config.toml
n_layer = 9
activation = "gelu"
positions = "learned"
attn_scale = 0.177
init_std_o = 0.00489
init_std_up = 0.0207
lr = 0.00764
weight_decay = 0.071
schedule = "wsd"
decay_fraction = 0.564
decay_shape = "linear"
final_lr_fraction = 0.0
doc_mask = false
Each number is 128 + 24 x the weight over its row's rms, rounded and kept within 0 to 255. Layers, rows and columns count from 0. The size above them is the row's rms in percent of the matrix's.

# layer 2 attention key, 64x64, rms 0.242, rows 0-63, columns 0-31
size [100 110  91  72  69  70  78  81  77  85  93  92 100  95  81  76 108 107  87  95  91 123  97 116  91  84  77  78  75  84  76  68 104 100  94 100 119 113 103 107 106 115 112 108 104 119 115 124 102 113 130  87  94  84 138  88 117 101 100 142 135  78 116 107]
[[123 112 147 101 131 109 157 148 127 141 126 140 114 112 179 105 122 200 108 134 151 111 134 122 120 130 135  89 144 117 164 141]
 [ 94 127 160 103 147 119 130 132 141 110  92 126 164 147 118 149 135 166 106 163 116 128  79  87 139 109 137 157 117 100 138 134]
 [111 131 169 126  85 130 159 184 153 102 111 118 146 181 119 146 106 139 128  94 131 122  82 106 124 129 142 147 162 115 131 131]
 [164 132 165 142 114 131 121 103  93 104  84 127 106 155 156 124 111 122 216 108 123 122 139 148 138 167 113 135 141 142 104 123]
 [158 141 138 116 144  99 138 160 123 153  88  95 131 109 141 118 123 167 133  85 158 104 135 137 148 105 148 164 157  68 133 132]
 [157 105 102 108 145 127 156 118 131 120 147 106 116  79 157 105 134 134 100 164 162 132 144 133 139 172 154 114 150 127 112 110]
 [119 154 148 124 144  94 148 113 146 105  97 144 125  97 158  93 108 148 106 143 127 171 128  67 129 157 109 122 159 147 123 133]
 [133 121 129 131 152 109  86 121 140 141 139 129 135  82 128 107 118 164 147 107 145 138 137 106 144  55 154 115 123 107 124 157]
 [140 162 122 156  91 127  94 150 156 127 168 147 135  99 153  92 155 115  86 144  84  67 146 127 141 109 136 134 155 109 158 122]
 [114 137 151 117 140 114 125 147 144 124 142 124  98  90 129 143 114 166 109 134  90 100 163  81 106 159 100 101 172 141  99 117]
 [174 120 151 135 141 132 104  74 159 131 135 117 128 121 149 137  92 140 102 128 148 142 138 152 121 134  83 165 104 143 150  86]
 [167 104 136 126  95 124 132 105 109 142 152 159 138 109 195 124 117 165 147 145 157 151 138 117 163 130 130  89 120 130 155 115]
 [164 132 162  91 150 156 140 169 148 172 103 124 148 132 108 151 112 143 145 120 132 152 108 119 158 125 147 154 109 144 145 109]
 [117 139 112 162 121 120 134 140 135  85 144 186 103 154 111 180 128  89 109 182 114 138 122 148 115 141 111 141 165 118 127 117]
 [120 108 143  98  94  81 133 153 151 149 174  91 162 119 118 171 118 156  85 103 136 147 113 117 151 119 144 138 166 160 173  89]
 [135 109 166 132 162 133 114 134 153 146 123 127  92 103 141 135  75 144 113 145 139 144 119 113 142 162 156 103  91 108 131 131]
 [127 107 119 132 177 118 142 120 121 121 126 139 124  77 155 106 127 181 164  98 129 140 150 130 174 104 117 118 102 134 116 125]
 [143  87 139 107 126 143 161 152 136 148  89  61 118  95 165 124 122 189 128 118 120 132 124 114 151 116 111 126 108 120 152 153]
 [105 115 104 120 130 131 137 135 119 179 109 104 161 119  92 128 146 121 136 101 100 128 118  84 132  73 173 151 139 149  65 109]
 [151 121 137 131 122 158 109 110  92 114 175 163 116 145 155 150 123  80 120  99 132 129 111 120 105 155 122  99 142 140 136 122]
 [139 156 128 130 140 126 127 118 156 117 171 116 153 119 110 108 153 119 147 117  97  89 168 139 106 107 110 151 133 138 110 148]
 [129 137  63 157 140 138 109  95  82 134 133 127  94 125 128 113 172 100 121 145  89 139 113 131 131 134 152  97 101 104  90 147]
 [111 110 120 155 119 108 111 120 115 107 170 137 100 108 141 141 117 118 149 140 113 143 119 141 117 135 126  73 105 147  78 133]
 [ 95 112 163 110 142 123 109 146 153 124 135  69 115 151  94 133 105  99 111 132 169 129  88 122 123 135 146 140 112 133 140 122]
 [124 125 101 135 133 126 108 129  95 110 109 133  71 126 172 134 149 128 145 118 106 134 136 191 155 114 113 129 153 148 137 152]
 [155 144  97 133 141 111 116 100 151 136 163 162 137 125 132 114 166 126 142 100 126 119 113 118  96 120 137 100 174  84 144 149]
 [121 161 127 124 117 143  95 118 148 119 128 129 132 147 128 134 123  88 144 150  68 154 145 114 111 157 107 114 143 140 105 118]
 [182 148 154  96 118 104 128 181 117 129 105  96 131 149 117 129  68 136  93 117 171 135 115 119 121 154 127 126  96 133 137 113]
 [108 149 111 135 123 141  88 131 111 150 112 127 137 127 149 124 109  91 117 133 140 172 113 113 125 158 128  91 155 125 111 130]
 [139 165 127 147  88 122 110 128 146 110 169 136 144 113 117 118 146 140 125 172 119 137 161 110 130 125  87  84 141 132 123 106]
 [140 134 167 121 132 144 105 165 134 187 104 124 102 150 122 136 131 165 153 108 133 145 148 146 118 133 142 128 146  98 104 136]
 [156 108 166 164 110 138 159 150 129 169 129 137 132 160 125 192 153 108 102 166 169 143 145 114 152 117 144 153 124 133 127 117]
 [146 131 120 124 100 140 143 101 153  93 126 179 104 124 147 101 168 132 157 124 117 159 111 115 116 177 134 119 105 128 148 146]
 [ 76 149 129 132 189 111 136 135 131 116 146 133 109 103 120 125 186 125 115 171  99 127 137 121 132 110 115 139 143 108  94 168]
 [161  93  92 137  80 150 115  76 138 140 152 164  75 100 138 133 103 109 118 121 120 136 169 143 125 124  80 112 136 127 136 101]
 [134 102 181 103 128 126 138 152 118 127 119 134 113 105 161  71 133 182 195 155 100 133 170 107 110 117 116 138 142 135 125 124]
 [137 159  85 141 133 138 134 134 119 109 121 138 122 111  82 115 142 121 133 128 104  88 143 179 157  80 120 147 133 133 124  93]
 [155 106 126 100 138 116 121 131 152 107 126 115 114  95 173  94 110 176 111 119 130 115 149  97 143 130 143 133 120 146 194 122]
 [169 135 130 127  80 111 136 153 119 106  97 138 153  99  77 111 125 129 103 152 103 113 100 120 150 124 102 130 154 119 148  96]
 [123  96 109 132 105 119 159 140 109 129 150 113 137 137  91 165 112 177 106  88 112 152 132 122 179 129  99 133 133 121 136 138]
 [144  92 121 129 123 131 151 144 112 116 179 165 137 114  73 104 167 125 146 122 101  92 104 134 139 105 158  95  88 132 102 105]
 [ 93 168 134 124 139  85 117 150 163 141 131 134 160 138 100 135 115 130 129 167 118 145 111 109 125 124 146 157 130 109 131 128]
 [ 86 144 135 168 158 128 114 123 136 129 174 131 117 144 113 148 144  96 110 141 112 121 126 149 130 142 119 119 165 138  87 138]
 [135 142 121  98 118 137 161 182 177 118 132 109 132 127 121 112 106 176  85 109 171 148  93 133 156 112 150 152 123  69 167 131]
 [111 152 136 150 140  92  94 168 161 141 123 113 129  92 125  72 140 133  93 140 122 144 163 114  91 143 125 101 145 123  97 125]
 [107  95 181 122 133 143 161 138 156 115  93 128 142 138 104 135 109 130 121 129 146 120 121 118 107 161 121 141 118 141 111 106]
 [111 156 142  88 153 118 172 169 167 135 141 131 131 171  91 173 144 163 131 129 135 107 132 123 111  99 137 157 160 139 103 116]
 [140 150 122 146  78 137 121 123 130 102 144 169 124 138 129 104 138 124  91 155 138 155 111 105 136 119  76  98 149 114 175 106]
 [ 71 144  95 107 109  90 122 146 161  91 101 146 139 103 117 114 144 130 119 110 162 117 129 157 125  84  99 148 135 114 130 151]
 [114 120 120 133 145 166 101 153 108 100 140 110 109 128 146 144 104  91 117 181 146 131 116 138 128 160 154 132 105 129 117 174]
 [133 142  78 139  86 111 110 145 102 141 153 142  93 139 116 109 117 118 134 140 127 141 147 156 121 138 136 112 159 115 106  90]
 [131 100  98  78  84 126 121 156 152 152 106 114 125 114 142 138 152 129  98 142 138 129  95 143 140 132 143 126 153 137 117 148]
 [ 99  96 161 137 115 164 128 112 100 145 118 131 119 142 151 124 124 107 107 133 104 156 115 115  74 140 117 137 136 133 127 160]
 [113 135 129 136 125 114 133  87 122 162 147  66 171 136 115 119 101 179 118  99 131 135 107 114 174 124 143 140 133  90 165 112]
 [139 125 122 139 108 154 114 144 128 128 122 113 149 144 113 121 137  71 128 126 134 143 105 111 115 140 169 140 108 112 128 117]
 [ 92 146  85 149 176 121 136 162 119 102 141 129 126 139 148  97 114 149 120 145 108 127 128  62 115 156 124 131 137  94 145 130]
 [ 86 118 165 111 122 130 132 141 152 168 144 102 143 161  94 138 116 100 101 132 159 127 130 130 120 134 136 165 136 134 128  98]
 [123 150 121 139  60 114 130 119 118 119 165 166 145 136 132 126 126 139 113  98 144 124 155 125 105 175 154  75 160 130 158 128]
 [161 141  45 128  99 110 140 138 141 111  98  85 143 116 167 123 157 135 115 122 129 120 113 155 118 129 142 116  97 190 186 101]
 [107 120 101 135 150 134 123 121 114 175 115 115 120 168  96 125 132  77 124 117 158 152 123 142 118 144 155 147 149 142 111 147]
 [143  90 136 120 128  75 162 127 111 154 129 141 130 107 134  88  85 201 168 107 170 140 106 145 140 142 112 114 134 121 132 119]
 [ 97 146 139  73 137 120 145  90 154 150 106 130 126 156 117 146 158  84  93 123 122 150 117 111 127 175  79 176 166 131  88 129]
 [113 139  85 178 135  90 153 104 136  96 173 203 131 108 134  92 142  96 124 138 124 124 156 149 140 133 144 110 130  98  71 132]
 [146 153 134 145 117 111 108 165 165  67 118  98  97 147 100 117 114  87 125 135 108  99  95 115 149 121 134 154 148 138 137 104]]